Weights of a small GPT-style language model, trained from scratch on English Wikipedia: 8.01M parameters.
Each number is 128 + 24 x the weight over its row's rms, rounded and kept within 0 to 255. Layers, rows and columns count from 0. Numbers have three digits each. The size before them is the row's rms in percent of the matrix's.

# down: layer 14 MLP down (transposed), 640x160, rms 0.0394, rows 96-177, columns 80-159
# up: layer 14 MLP up, 640x160, rms 0.0442, rows 97-177, columns 80-159
down96 099:078132123134148103129131185130133129117136116113142149133118115118107095138093154182108122140117124054120140097103156138135148141149110120097107173109128126094155161202079138178103123110118118138152128108151129140087097127150118139090099120
up97 108:134091110140145151107163132088150123097129140168115131161151123163124137171144109172093115154106150086116137092137096114111129150125128141151147093092095108144192127130104120133120138149137136125122111144142107104156185126071137131132087151
down97 107:179129137136151140146174112101142088129148111145136135136109130163123097129099105125109102149144150147139104161117096145138149127151139125118160179160180134115138135083105126120136121105169108119126070123164152132103145130112113157140105107
up98 095:165141095110102127091129103124144185172171114142140142093119104130155140145152171108121143110152138164126116157086124108144122128120145124156100108033152124151142095142147114119105137168160154098114131124127156147121138158075068136108109097
down98 095:104123111144138115141131134145142146102105128134149132103124148098111130087153101105145151170118160105113130107117148141095088172114118122104129142165119118122138089106097080107103166087132160154095155102123108151121154112135141173119078105
up99 093:157087114103126126134115137101168117122149112153139136093118110146101157104105141104136096134180136148063131126083118088102192092137187142144135114135118088169109133132143195098104096117129162163133109131086129110067137091151119122127122104
down99 101:145126132147144141163148135106113135085120162100097130108163115092147126198108102129106140165087185100124110121154123188131143166112123111135105072147114132194159130141167130109151159135138106146142100117165147112120116140099088136162119134
up100 121:114103137160134097089107073099134105126154158147129157108159118135160120109137094134095187162145093153131134153114156129111132143131126130139151118117169087110121152080129117137098105106164140128131101116132160121088138156126134128123098160
down100 114:123155134118108136148111159157128160126098139133112137105151153132139163133187123156114130171139136111129156106168139112130143136118141120099150113137125111156108143134121157127110138095086159099115123161168147127073119096094142118169158184
up101 107:127109099152088150162116086078134121151168136144132126122151084117130126147123138131111138147151120163139125114116122143133179120100087136129130167134128108119115127120081157131140103125127152135133149160094110112108134080157143154148133165
down101 105:141119135113118129146069158147115112124143162123117123120136100102109058135147136143091115129151125110141125088187157114118089150113111132113097120140126080150166135183108124136172133106152145130125137125114131103097118117080204141119135134
up102 102:151135139142122163120123167086117124098170116121097127135131121106099107103175134146130165118141115135110129090143139110153133149162105119143116129100148109088128108112106157094145125143131134159138119101131140124154171104151149110123148081
down102 099:151139107118141153185128135116096123128154127120129131120153124145121108100145107154133086096089135131088113114142134100110145144161113151127155129091145098135139122168108111115154151121159117128172129158177124130165151147129178134131137129
up103 092:112142126146141137146097103097129153135150167099146127126198138153120149106124157103084101131174093123140154117100090128124096109146127083099135154127111131134160111152134097160138114125167166139100180167136173108139142150154136055155138148
down103 094:121158109159139144142153102150130121125129121120134130162114101138090122110133132145152121132152122121124094129136099116116126131155122147110110123170093138167128138122090083184088170132147118092140123089142150125092126102152134175042132084
up104 103:153097104150114137138108129128143152159137117127122109066116129121123148098139120119145144182126152144155109139100105112149127075118116086118091165133197136110153133078108151071119118097122127122141169150126139157152133136149164126181096123
down104 103:109122100163121112121183146101110137168118147087157109094144151117170114113132124129120119155114096116096143152089128127132122111096078108122152185123153142143147121145164140101121136091171143138140154145122105123090129122112145135154131128
up105 094:148145156146108152116085090136131130158120090139123158124104130147092093079132126133128122131158143147164144117101146112130151086127081122152121120154114126132115151115079157125101056143149150147165116117102112107117149175172179113137171141
down105 099:184100209154116119125124124129151119135119115136176160141132139110098127105093125143127117113108081138182152112105140156118128121127119098112165151121076105101099152083125148137156101144167168084165157116152132133143121136093123102152125102
up106 097:122124135117126120096146121134180135085128131147092107121132114106123117150135176124124136143152144132131109142143123158138138124093145139111096168141096162109183117100119139156161129104167130097100149134082145133130170131119146050143131124
down106 096:136137169091144143113125128192118115151159127112095133138117115160117163149124111149151131115136155104138149197147116124091130174143098143143122125119078142126120112118132150098148084159124108096129130113106125148134161129122134140125080163
up107 101:167114104130114145147104145137184100096147169118157143179122151170143088130108129103148149132141118156119105110101125104166155111129155129124124179149170112105154109157145161138116124154080085140111138119091130132125107126109142085093129118
down107 100:103111148111136094108092123122131127135109131109152167127135154144141141140132140143106113125134128148131130158139109131136122148109155148176107106165124102083160115136146101166072157088147122114143125161128106094143147139133112112171080114
up108 093:108173118111134156108128141138164139090112173171140116173124121151156097142134142099137147183135153130156146131084133105090160133105104135119107129113140148141118088128176157071092134129127134114102100102158128136163178139153121130135122120
down108 099:147134128117138114106099127116100094143079132111126136131128098084100140087128131141122106120138164101135161140161150126153120151115156111125087124124160137098147143105111129109188200180152134104143138114163140152131094154117089107124125092
up109 098:118131161137141151115123121147105134128139165121078150127147167156123141092086134124097148106093156121145121073123137102120143132081121118130124140078112115096109118100098108134079110151086132136092122142131130115106144141129075163125124159
down109 093:126124121101146141094150140133114139178136103151145120149148152089128121137128112126162148155079072085100112113122138114095124136126097150111146137129139151129102147166084162141116119160140127133128109156140103129150173138101131159123118167
up110 094:148125132167111133123124134119139149110116149136123130161098153120130143141134111147124132087180157117145175143127144063143129120140109126128151151091139104129121147111131149121140131154107114142079118119146149118136164135097118128129122101
down110 093:154090119120143093140143144106123107120158140136112138112166078095141139104096117114139103126176106136167121088065138169146118146085133158125164166135115144137159130145126121107116102133164119130120135120152117129092182115098173125150149102
up111 107:120164160149110116129102105104114166121140151107133149118110130121136091125107146122139144166126133139155104122137162132144175107167113130128145149115163161085116121097124146119154093135123106134129161140108092173130138133175092098102126128
down111 107:153125111104119126102144111130137101114160099109149113106136152115146157134101112157167168105135165126117103183125179111119081104097140161125129119154141131153087174169134171131083142139126130127128157137069119157123112136108136126151136134
up112 093:104115137115135148133132161123160115097123153105125083165100104125082119122114119158153114109112155127138118117134141148131130124111133073155114130093109112135221141109113162120118123126116131099094153114157140144129162154112097146173142106
down112 094:121138121101076096148135152145155180117108111143125106142115130148146131162130142129086126128111125113130134151083136111100124110157133103109074111136144150091130128162081104118137144115111119137124161123168119164108125150111167177176143108
up113 109:145089110115074081145141119125148169129149109086120135125138147123155133121136150089053117162156121175152090145119144163122147119139075118106143114093126137115112130122082124137123120134136120163101155126157142130151142147091110116161132055
down113 108:105154111099159124139117121146117172099125125111183110080098125123126197119118173116121136140122103136107097176088126112137142139133085096148143107136124153174135104123119124117157131099158131127166118119147120092156109133171129171122131137
up114 109:095123093121138153098119103083107134177154107148122133139107126118146118120134155108150143133111118116130117132152136126102177122123147089149152124114138119137142114111137112103126096118134155118114158085134130136098188139128110089151137084
down114 108:149101113111078095136133101179140176111098165109136119120139148193156117108145121146158140134122106125127112158110152109158094128149122140119115131163104142133131097134108122158158147131154129124147130102160111086113147161143126135112127113
up115 101:123151104115127181133138115128153155169089115111121173138152126107121117154117157118115119109121155143109106117160136086116140109138110143165118150097157126130156159110132126125080125122174138107120159111138137152145137091099130081117085104
down115 102:132145112157113093127096114104128095130130106191137085158106165134133098137118132135131109149114110130108111098133114104109146121143107071160106114141154140130129142110063133084141119167093117115141128134120144115067116159122119115142132119
up116 102:138136110117084115119138111139120148156163134158096167126151090117145167141083158111126130115104173116134132096124128114132116143190164137093128175102167136134120132118081099109094103119119110149133125136157147155133156131108140121105096102
down116 099:165129103143117118109142146125109124126152169113162132105146130122123127118097118120131090169134118164078120108165122100134136159138138115154126155170105165154122090126119132110121186070147148135111108145144100104167131115139120169079120075
up117 091:130109140128151110126120131169115127182119120121084140137108084133122130091085122110099141142181135148089109115109098127107102162123142127151126109129119096152132102121111165130136136100122105154119135159121127163188139118148138074102117150
down117 095:123189137155126139122114115114110119159115110115145148157178119077086143123153130171102110140144112117122141131118123148111113160116117103169115155129169182144185143167114115129136151163161165116127123143120103099125106119112095130106127122
up118 099:135125122123073142149117112100178147065126131096125137134139150153086151152160091131105177093158159136177129128127123094100122114145129101135109141117102139111145148130117114081112124141142139132090160127103141147151099095116104131178142076
down118 101:142115120113111150130120123161162174090135131119099125118138147096143174160133093168155143126147123160115100147120111160169129110155184134101132123137099113135142132119171176108119166057176107099106116120156119145149147138128110127111141098
up119 095:105095123111103143133141128102128157120175101114082153115109153120123042099126153105104103120133130142162162156154144134098151121112080105130117125102122071137163154137136117123066104155125166130109132137126117136128144192085127124192124131
down119 097:117125073115122136135149145107119147149105063161164149111101123176134131154072166102108133133110115131097097157105088143114128147086147145128138143134147151129101094141130087132150099122149135121167096124168109107101136153113100128133134159
up120 098:140140118127132082122127109147151115104129141135132154109111127155067166139164110129103138138158134110143105052114135123143168122096119115129108113128107160136126135124099125093134140085092124116148132090095156119117184099123121072151093095
down120 100:089102123143125144112111122162114141146126162118116133103136142110110180135204084141085142125092127120125104127141113124120075124118130098127128097143096157110103150152086125136126172154141095113142136109143154111089165108112147149121173089
up121 102:134076112147133154113148146154168126119154152100115122147119143172113142090110118152121138133113154121140097120157126118059103109116127134108090102157106096119175117117097108083127103152116131161092147130184123167110133130147161151143125100
down121 100:104131145134146118105171100121131153116152121120112117134104120136106164155097136174115124130140091125110102155101170101138099126129099143107114134136096120143150138136087089126122115109134169088127132082128126132104110145126147150128161142
up122 091:115154081169102104145100089095162133117128108164154152147155083179141130161110114114085143160112112133105096161148125134145170089100132114141114125128202107110136127105126152078106148154143093124122129125142136107127164152124108112107163125
down122 095:150126092162138133169145142114151072105149111176121104122154114152113148088137147116115093161115114113106088146115102109081067111118159138172142109158118144130087150124139155122157130144167151099128136130151149154146118079113131141061112124
up123 103:102137117161138125132126085129161186126121165105105107152172106196132126164126129099107160143118116146129138119082129095094191130153111140128116083101128099097138104136087141117104105119143156133127119141140149120131146114106111101169137109
down123 096:109125128142171147119102138129143141168115135091137100147158118095151080132115142134116173157113130136104137107132119104126101144157108135109109157142126173142120139155139103115134143111169119132142143111138116142099148145137128128115152120
up124 108:119124125151097109126121103082143137136112100154142108127117128170111122101169190158089102132117117116117170157129080174153127095132147118145169171075112142099160143073110149128110115157100179159119126145107149140128143147143112151141137123
down124 111:118175097122137145139135099133123137154122146191132109150126142137154179134093150148139139108125130107132108121125125117138144100135111109152117134176098173145125150086116099145117146146112149061108134120109113138120124153104113092127123114
up125 105:112117156145108149130147150047123105110147132106116200112170074175095114150114151120141125118115157127146110125117135174146130132147145115122149079112138144114129147107115127092114051130122161092131158093084158119089179157142141100092129119
down125 107:116136128129156157152082180137151135085147128197124115192126132131102087122139126134123107108127106137129185156115148137157131178133137086116125128107132162130097103094122130120158099122129139145139142099125125059115162125169138122138123148
up126 105:080151128091129130093144139132105164133129138089146132085134160149151098112129146113116134107152144091150087166134098144134103107130111151149107076113129110117115152090089109148083129157126124118158134134175166130157154121140107127160109133
down126 104:157090087135114061096115103141125117180111139146132135113138124126153166162129146170154133102134134150066114128090141124150143104135126132129163119096095156122140101182129155117118121179126155125134132126094110137107135132102139130133133137
up127 095:130100126106136152123131156075131071120126105119121129147118114076143145148130135130141145143176145174102088085104126089174102143143163109157135139136146164152131092107096117121119120101143139158136166123099134131144146120142097160114142161
down127 097:131122127122142134092139101108111134150162155164150124113135124119102138125156089152144104171084134096123173131122091131132130177103131147142104147185117116120122144111127080143154141094131145156125169154153119150078142129120129168091172172
up128 096:150144150157104128117107103059131093101147142129112147142101116145120095157094119160110103104125151104141084098122146100128135115132152150106129128139156130106145089129125102035155080145115116111115152124143124139115128150130080129136157114
down128 098:131137104070136127122100099114089175142130153142136142145143092089115137170096117177149128110094139097117141110160118141179115128153138163117116112086122117109154138136115177135121156067161101148152152117173147116117124160137145094118132135
up129 096:171101143130086135109142090108139128120120117154093168128108151115109117165117120135130116161135157119134155145155175098118142134173129110130116107147127095125122122121073133117117117161083090118121194124121143117120205082143156155107148148
down129 096:148140114105121109151148184065117072116147144144111131118072128147147143112099149176090145146153161156140142163124156145117122093136119142100130121129147086130131129161090115118119113139156133172161148103086099159114137089164153163114157108
up130 098:128114101138084158121151145104116141166138094124101173125143148181143120138156135136148140135133166080123133136140125140119148135127148158128114125123102159115150115127117142117159114111150108137169114092138141163156188063112093146117106137
down130 098:101157143143155164090055140145094157119129092092177105160117091116105098142114121130137095123149118135143119123136172109120119160125139090106090127124102128110104132154155145124156109132098088098155111099109119113170122135138143176127157140
up131 101:159146109115087113172121132141117152171133101149113151102143094116109137089126124158128088108140117129129115126165118128107114115180134145135148132117143127119149149113123132073124107101175160131167162133127171153158144128124099151072082096
down131 104:161173078119110139157140176117151127162139112111078133129163148081147130123121091150121096122110087102091109156129083130084087155171150127120086097159131133114100137150148105120134168105162138130092158125134149136180092090127124130138154127
up132 102:100116087126127157076109117110156097132137106113152126152076149133111126143136132147095122105149130127122077101168149096074125148145128136141155143137167133139131118085098142105132130164090164139085142127126133131107118112109163134161106136
down132 101:148137094087154129143090121114153127101153124121136126124143117149133148171111115155137139092148085144068122170128147087127135141158123098123150104163160130117098139116115176117124143142094141127120105153119125097121119132144178174120163104
up133 098:133150125172162116148116108121162082104122148141140124153132132133138076143119129114129126137134106173169133090122174118144134162087088126133150121125105156131130122123099159148131100155139102146102131186109117116181156152147142133098083143
down133 099:104156145116170155103162152098118138152108133136126123129130110073119175112128107144128105113135118132119117153151130120151105110123137124154093125105076139140132138149108118094129164160144105133132119118108090147116123109098124127105074139
up134 115:144126142122111139166146124134131088105120142119118164061118160110166119081082107157107143093097160144173083138101147126083137151116131122097161133131127114125132115122137136105102129133159112115107123127146126129117111143079100166119072150
down134 116:163159120150124121138155136114164092143115086116163144128126149136135138105140103116150098108135088110122146147127135171128152129110112165099143108122185083124114135123118112133142146121167122096095099073154109093145152092122129142125173139
up135 104:144091163124137150167121142105135178120133141118103106148141146143112110046145086127137122120129096163125082101137126124127151127144144133190108113108113138173139136129122145119154111117141152111122105120110133132145162119063136150125114105
down135 107:175137159115150103095104132115168117129130103143106075144136160143107167137121093118109129116148096156142122109108131141113129166108129145129140119124130124143128098141159128161114126115135075133138151120122106174125145168151154162109096157
up136 106:126131083138127125155107132089130105137098128104150111088132085138104127143114106123146135121124112135166096070128086129081138129122124119122145087110138152096127085102112144141093122087136137122151157150183123135150145123118150103153129135
down136 102:130120166103109102120109116115135148156077165155143105143132124093116128108123117127111089124099162109145114138128143145134090144133090102130149121150088127095142100139149166109172147133155129191138134117095131135121113122138115104138146136
up137 112:088111149174127146120097150077127088117149132141099116113156120146138139143121113137138105137123137113118127100094077160126106107141159102199110149137128140096155114131079127110134124172121133100103107153106142145120133159081129133115112098
down137 109:145098112141107143138136197104144122085148126132079151111101131154113093156134117088161107091112121122108132133144102159186123124157157108097132121140114088106111126148123117156090130099124104167106150130132085120127121135137139156145122115
up138 100:083123121167103131139076100089131108145176115110133132150123137109167130163178125159092120137158110117128132155098147108094128134140111134143168140145160113094138113131118131100125144115086134118119145159127132121130148151078151135205103113
down138 095:179149127158151111152103167114118143165121134127135103108157103141167109176111163133092131160120105124126168125105130115119148159111135103179122118115159149123115165118171114116117142160111147109137138086131118095137123108136143151131125094
up139 090:175071154141154156131091122135137135153151134074126147103131135123100179120118141134121121154157112096132080115130128136133120069124142149119116112110140096114145159128128159133135122122155096122124173137142132146129136116131117145164138088
down139 091:063132137122167085144098165139138116143092166137145114121152121115132107110111118120095144146122094141094161167145159133119141160143115109095122173079112120100136081113145184163137132122140130074152140132162129107135115187163106131095108133
up140 088:090138134146130156110115117147104111148123119152166100129106117106156118169109135075108121143099142131138105141109115179116152141095148159128134128144122122123167124155130096140120124108136096108162125158116123131125139167151129116113146125
down140 090:125097088153101154096091121134138135117135157114106134093113091167162173170154109137132126107136125115156120123101109133106144105122107135112160156084145086152130115127145135109119136113131115144093144126104105167121135138148153113143091110
up141 098:097169126143106115164112129085118121142104128082106154168159146154130147150126131118149109117140133090157149170097143162142162157119117136111091116097150092100136143127114127116145119151123132116116104127136105144105161133118147103119123157
down141 102:170148146162117120178108171120097114129127106113123114152100127101156134165140124164154070151127107126137155154095176156131135165151114133133108135114109097136109113131105114103127151130143126123120102177159112141097122134103107143121126140
up142 111:109128094110153143165118106100175131124184114132097167134105128095119108164139129117123114140168155159134134129160177098127128114097134134144136154105146128075105149105148136089141110157142116116097187116118177146169170122136109092156119155
down142 110:133105121108127114136145130133119111051135135129095163128133145129151144123120129159175135145118131141126164127152192145105165121128093131066152105118106140154085139107107120094127116144111130116127151118100115143108116178156155104131143152
up143 104:088128121132094153126130141136139078164164083120120151146075076157151107116136126116129136107102130152138159144160147107114131107148095105135164145091153153132171111103161105120102093118153186114105174122106160130135138143130123125127097113
down143 105:113131116157163122170143180124113160143093116152145123158084112101116120100100086118115144146157139109105102151094111090144118116098121129155147138096126137105143167132149148155128110128164119109107137105151184141117144111144092141111113123
up144 095:111146108161120101120138157121113186111156127159120130097123091159104101128144159132141098091095125171139112117159102096119146139144115173196116107107118128097128083093117125152121143147107109173122107170109116132111112141104155115145114114
down144 098:155139086140159154116124166128158135111116108126105118131137114122122123116170150168181132141132155128121147145158117157145143136121156161124094106135122127130095106114102118152111139153126106145178144107147151099135171123130164098102129159
up145 103:114125093126096101160107118146136082143131157122130190101159123109133121190112125121121102094149119092126101124089160133135109126124151115136127160135094102084133139152144132141094120141146095140096163113126149142165134100083187069111130123
down145 102:124118089147141102133140169140105159149137131126111128127135117185137149102123107116147099084113140144102123107162099127156113151118098138076089131133127128127104201090101122096124135123125103143143093143103125180155117146164156150118130173
up146 109:108077151132129168149141175127134112176146114100118138111164120202143174122114127112134094101123119143182064094112155147140122145141125127144154100130086127116125128114118152130120104140115133115123096117120182118119163117111105107118124116
down146 111:134134108131117158155128149185112128138100120143134136153150149126145112124126097117109084091125130088141133164094139114154129122130137127120086119150112126159096094142130124148169152118116093107088148097072092100167097181128132157094113135
up147 103:153061133120167152145118152144156088114110138112112137180127141095118139121145137142132150136158129154107130098116108143148153147112149140161113076128107101115141141118138125116113086152100098111131139159152110108112135079111146096088124137
down147 102:109212130134064089097136093131127120149122156166151150118131128147125120132109125159138121158113096123160132165111149079113110093125101112120127153107174148115080115153094117130146147138158176120136108104087149135170121136146151143168143131
up148 096:153113099119060124175114099089121121095132158152186166124105114118155129141117157107148122087152110154117117139112150093128128140143153127111127138130162123130123106105121110107158130151102102159157149124108139123179145117125138090083130179
down148 094:111113107075118147124082118155106109121135157107076146143105119144110083126129130163142174132134169124102127140172160136117124120108116110131137113147121141161097098116097159114112139105120127159108115110113120165116135157123179154160140081
up149 099:125104164132121103135118113136162099155129097157163159105101102156125119128156100134117131120150134138151120113147131145159124097125099159117144116077171107119106164122101129140104147130150109125159152111120134140138172147109143080105163075
down149 101:115147160097115132149106099126122178167146118119171133119156120164116099155129126105156075150120084125099126115110131158152142139077152134160124124125130133157128129149110116121127138144141122083161127143157076096139115101139128151175167120
up150 088:054106152128086127156157137110147154121192152111098127147139127132173156102133148124091105118146168139127129112111141116111142123140132139136107083151121136114098113108134119115099106155101114134136166135139139150118115141104135137163111104
down150 086:140107120121169121139102119151156090144124098148149118125110148096104108139140145094102122127101105105114116084118109180104164120132140099146122121132131095113157098156113116148148123086108107082146132127092147129146122138133091189112114135
up151 103:126159126135116158129101146170166132120121105160151129077102167151151170100129119096067136138109139113153129145131113143121162128127122058155111164142119133134113162097130136106106103135113132110136120085156152174190133123124170154130116141
down151 104:147123166116175129090141117145149142135152108101145122114119108119096146128128139147127150127166147145106141114160100127157096158147051130183138160131134146135104115146115155130122098156082091079113140112143091131160102084119141124083152102
up152 100:150162076119104165144123103110130169148199127081124114084101141122132115131155180159138124115172118140118107133097141125151119134104157130141116101144146112133119105120104133084147082148137154169119138095132133144145106141100150094163153143
down152 095:150125141097130083154153181119107094161093151164147132157173155146141103145119133123104153147099134099124154113127116138114164143184148170147123085148113120096146117138123132161118172090172134138086083126150141135127112121118115121107133071
up153 093:098094116119087150144110168123194140105134124085122127141124108163170117102174178136105113097100129121141112075120132116173128141083129104129130086109128148128173092089091100143131123130149136110085116105166116137139161130106124144173120152
down153 096:124162105125156096104118135104108108117105116111171117126122129109165129128141126131101153160144148109170113117129124141116182132148074136126109146152189068121151108168163117176129120154133139158126113147089131154080144141113120135149147105
up154 094:097156153112129116167060082149141168141117123093123117151120121124089116121169108130098153143123143136097151180114108131135119070107150155133123144098144083157146157143097081114145105136126127132077161154123172128112095149149157118140115148
down154 096:129177082119131137066114146146129155108106150163132123147156171166104130074137104134145107149078160124107130098143147172128129142145181163152105142147125127110117145098108125129167160103120140136125101115112129173135121109139149131106139115
up155 093:124131159167116145168154098121141149070092128127098097101167117114084094107112109171131160142165141128100148143161127098105115093116092141135099127091102097141150150143135115118090103140152160148139121152131150143119137143084130151167130104
down155 089:079163123155136146128123083132147137126079133170120115113132128173106113125121132101139094121126139154124153145127131187113151135145179148166104084106121100149112161100082102182127101119133132097126104128094167118130123131144127114135161114
up156 102:113110166114152131135112115135173158152157131124149118112132154122163142130157133131111129140119109129175150160109158108086119104160110124120118159118142110125141122137074123128121112108144110138091132130124150148124154147136107117127127140
down156 106:156147119116082115121147126096082156106134088109146144157138103103110168109121072107131130110114112126101111096141138112115115175111172172161143098149116163151117141138132118120138106114126135143156128115164169100120136146122131095138138152
up157 099:125149137148096120100124095103111148088137157136112151120118132174162104083144155111116153167161181090162150139110133124126128119127129146129133146170119166121139112104122122123109111126125151143125123157129162177138150122131158125113120128
down157 098:106116075131173108129166141137113111129083156111163134128128151093131102138135148136112178073128144092126124115116149173168172114108089160163090131130094125073149140104104123178125084146159117125133155115158142107118153166145150123115189152
up158 084:121123107112102122111145089098104185166134114106149095123156110171163109091105138156149149126115146163132119114103096110146105129084128168135168132140123098133179154140086095141130130140141076119084142129129158157117136119086124135123169090
down158 090:072176120106137134107123101174098125115118173156115116136170120096118161143160128097179119094172115124082140149086124160098105106130133134108100150134117133134142145126153096111145125123147135126127095140161103141103112158137101144152121116
up159 099:160123136140133137130086139119167105158134140119094124132097134170129089148128199090166117171109111159123153136152137098088164089132111104129153168150115120103160094137136116093171124109111108155142167132124151137111113113098148113114136144
down159 097:116190104096109135123151170140118116106116123098087137122121143138185111115142088144156130118100111153101117108116134131141120121150137153134142068122089140114143157110131143158097129147163102142108093147126168120139110114095125126112118143
up160 111:121062125096091154120093153132125132115161176105107073123148115111130149142125126115123108168131139133151140123081110124132120073135146160132139110115160153095135125118115159096121117139121119127134113163146122163145113114087145113122135159
down160 105:166126126108109126121092100117100093172137144158147112151105153118112134141172124184144130150137147102125167140170110156168110109104114137152065120163134131154115158108144141159138122124103138122157133130163124110158132098078125113154116089
up161 091:137111141081105170147143114150134161117137147143130167136158077134137136102125134130132122165114124125163121154097091154083144088144154153165114111070146123131129112124142132121137095111153110175097125183126153144143132096129114142114134123
down161 093:142139141133109145095143109140103108148104109125138156143089114103131153137124101145110118099189118090121131121121097135115128162147118158169112149108105185105161181112131107079147148182125150148089111135096132127131103109130134125124129076
up162 095:140084133136099132145176090106126131147130108111145132081102115131135131138185163150113196151135147136111161101129143140160150109110146138124112154088139103095115160084150139116105129134087144125127134127098111139145146169173151158159122094
down162 099:099167078127161076172130098134110105139140144148142136146107136118159136138150173133121128138135097123137142163101155089121141168140135184102106139116156162138112131111134078142122133146113094114130153118106100157139083088182143135127163150
up163 103:119088124120128134120088115138138124157147099117123141107107112107161145140134126149094169125094136131136156137114133140110188171092115153105107145119105128089120128115133126091143135124142129124120148174158094140145140104110129140096069172
down163 104:153148156076115115136117115124144035133118161148125126147140160128114105166148176112144102111099132153110151123132120092154133183137127146132127146111168130117161102169112153103138075124124176136115117127111130120100115137156116131169113137
up164 094:127130123174086152111094127127116135143135169110051130124181110154163153106129127106147141108144146143139165141109130105105140117127156108140145126155132091156137128128126113114118082137122141166132107158139096121158185130103090160090141082
down164 096:132148134081112104145152117154138121151134111106122150129149149120118116118127128133186146114129123080117069086108178163094145121139155073138149176129149112113142107113147112121116131146139088137135076122154127118130123145102130128133115142
up165 107:123117097122137138154103139105126110128118147096143137116105126132099134130089130140092127148187126109129167113145137104070156168187124111134161127125143110079103106113125142123130105137104139161112147123155128144095131148128181144125147128
down165 098:172124111108158113135116115113141103149125124139128112130090112089152133146091113133109175105140161129119146119140142127113140189159145113137137101144145147184059148105121082142085115109093154169124105117130106130076157145153172143114164096
up166 104:106123082147110165154119125135132134161144133134165117120094114127120163123127118085130130166108123126153113116090125135127160108101125114138057127149160155119188164086118135071157096121154160124144119166129177155124139100133151137140104104
down166 104:149147098117123124139143132138139117133166081130156132137097157122156103136119144147156141131112093128149117129086159117114138108090089137115170127171128162134134170143121105128141108161181145125119148155110073128144144121137123145129115133
up167 100:130140097117093126108122121118134183160139105156118136127121124146151110104125148080135085085116088141120133147110154142095126128143089117188100119107137093148181109119128131128099131129137153088137104118139118157146117136141107120133134155
down167 102:132114102139121139129096138111166114086098130153117134143122150127141153145129090148144121170174123099139127162071112117091102158099163130105140141151117119110130113141142105144118162135143122117109154119164073176120162144128110132159155159
up168 102:095067139108140165114138124100163099130152125105119174140131086174130084121108139162108122117133119125119112131115132090142148089131110152123152117131135113110154138114095144116122093129159157110132129101107144110097109134140154171137135114
down168 099:185148106128144096141129122106124140136149173138168132100124147086153106102149078120126158151086125142080113136110130155084124157184127162127118140136167120117110097149146119165129153132141092155160120111123144165145127118107117107131102130
up169 097:119137101182129116150149161066133091147144142086121120129134134092143149140143135154124142125135160155103126157146085102164147130102181137146143113138106157137159086151133155125146108138103133153086142153109148122130123108118076073143169121
down169 100:143138152140089097095104168148112132165129113119155164118121149121127140094117103132119101115139167092060146128144105138121097123091107133120117122173145138128109174115153133070114142155138192149079117136137121126138119154103111084138143139
up170 098:122166103108117119169141128107167125133116150103094122132135136144128105096119137149183120205158114139142104124163109141122133100111141170151142095076131114094132104125062143152121114138145168150102116123093138143129164137088134136129137140
down170 101:113129092129124131121125135161134161096153152125123102112133145101138131062149136145184071114107121085124149163150140157129126126086137132167113178171132126105112146170112151081116105140137089136137139119121133134166104145103178110129124133
up171 095:126118096153126118137134144123149125158141106150163153147145122115136128129137169108133172151124116140132147096162100107109130099161129079121125144103140152138107114123125143069099132182130157119082112145113136092127130158098119147138133135
down171 089:140143129138151120158142112166138096154147143106150129123138143095171131191099098125125138149149145160132101116164133132156124102101091101134141122151068131107080153109091158133132081092129112143070119110142170105126179120122105171110143127
up172 108:088132153177145114119142115128192169166136100138122146131129150184107104085192084094059122153155126103129137148136156119147159123141151121128095121119144121127125117113129123135146130129135146134115162113083145132128108132116113109162114140
down172 113:122086142129133105118122148140131086104118191126165123114148121131122152113143135117103100154090124122163121127083160162126150117123088108123175123165153128122113156130102123134153112106127154131170144146126144114170104123150158132149141168
up173 100:126133114152085152138098115140118071112128130165118144122073099141080100132102129155129107100167174103126117150095142092121124139131121158113143164137122159096123181146140148110146082132146130145181169118154166131136098105141089090150153153
down173 102:139109109101163134142133117132161141129107159113111126149128148134103090134159179141081106085125110113115149113130111126107111167121173100152164144117086135152158102093124110215154163102080091135113112108142133123128138130135152118144144125
up174 095:105134147160104086126155111119164105152131155119144122130101115185127147147133149146126134097169192105093126132094144117172158123122146099179124127129124161113119120110117112124158146111139143079122112114077101149123142142148104097118133117
down174 097:123141118156133153131134099124125154098104120098138154134143127092161120171099130113138139114088119122107152146188084129083163104155059141120128150077152119104097145132119149152108146133115125150157120161177122124168121077153113139155070133
up175 097:155127137121125154151132125143130131137135182135123124100138099148138131111130162124104130122143143108157103101153116134119147143129127157134146085146098112114156116112077147145097087150134114092134158111134174168116151137098103114166088214
down175 099:152159195144138088142162147108109110141090110110141133141126070161096162129152119135139123118135048146147155144139141104134093142105158122125135096117111113126162121117077113114117107129176114092097119139158117100116104146136104151133125140
up176 117:123103148139137121150130109151160121111127135119119131106165085145118113102079105082122148110121113134139080122119104111091145133089108111115148088075134134139140135059114114131149139130087153162117124172152134150116131096118146141169127185
down176 115:136152124161108151178152118112145079118146094111105136131137101105117129150116125114119142106154115083199137132143105121164104137150151114081131142089158139113141172122109135144158095092128147132121093144109107166139134122097133144125101146
up177 101:100142144110066108170128126118134134146138156115171133121106155155141122149175115120089110100146154145171135150111114098112169106109149137151090119124132113136127166107113136140079104126089126087128170144138125132147146160104122123129091130
down177 099:130112126109104117093138124146130171109088183118100149136133087144123138160122163168135114166149133107127118088146111162135117158162171117139124155089197134118115097077122105112112147150093117129133101134136148060119143114104162140109112118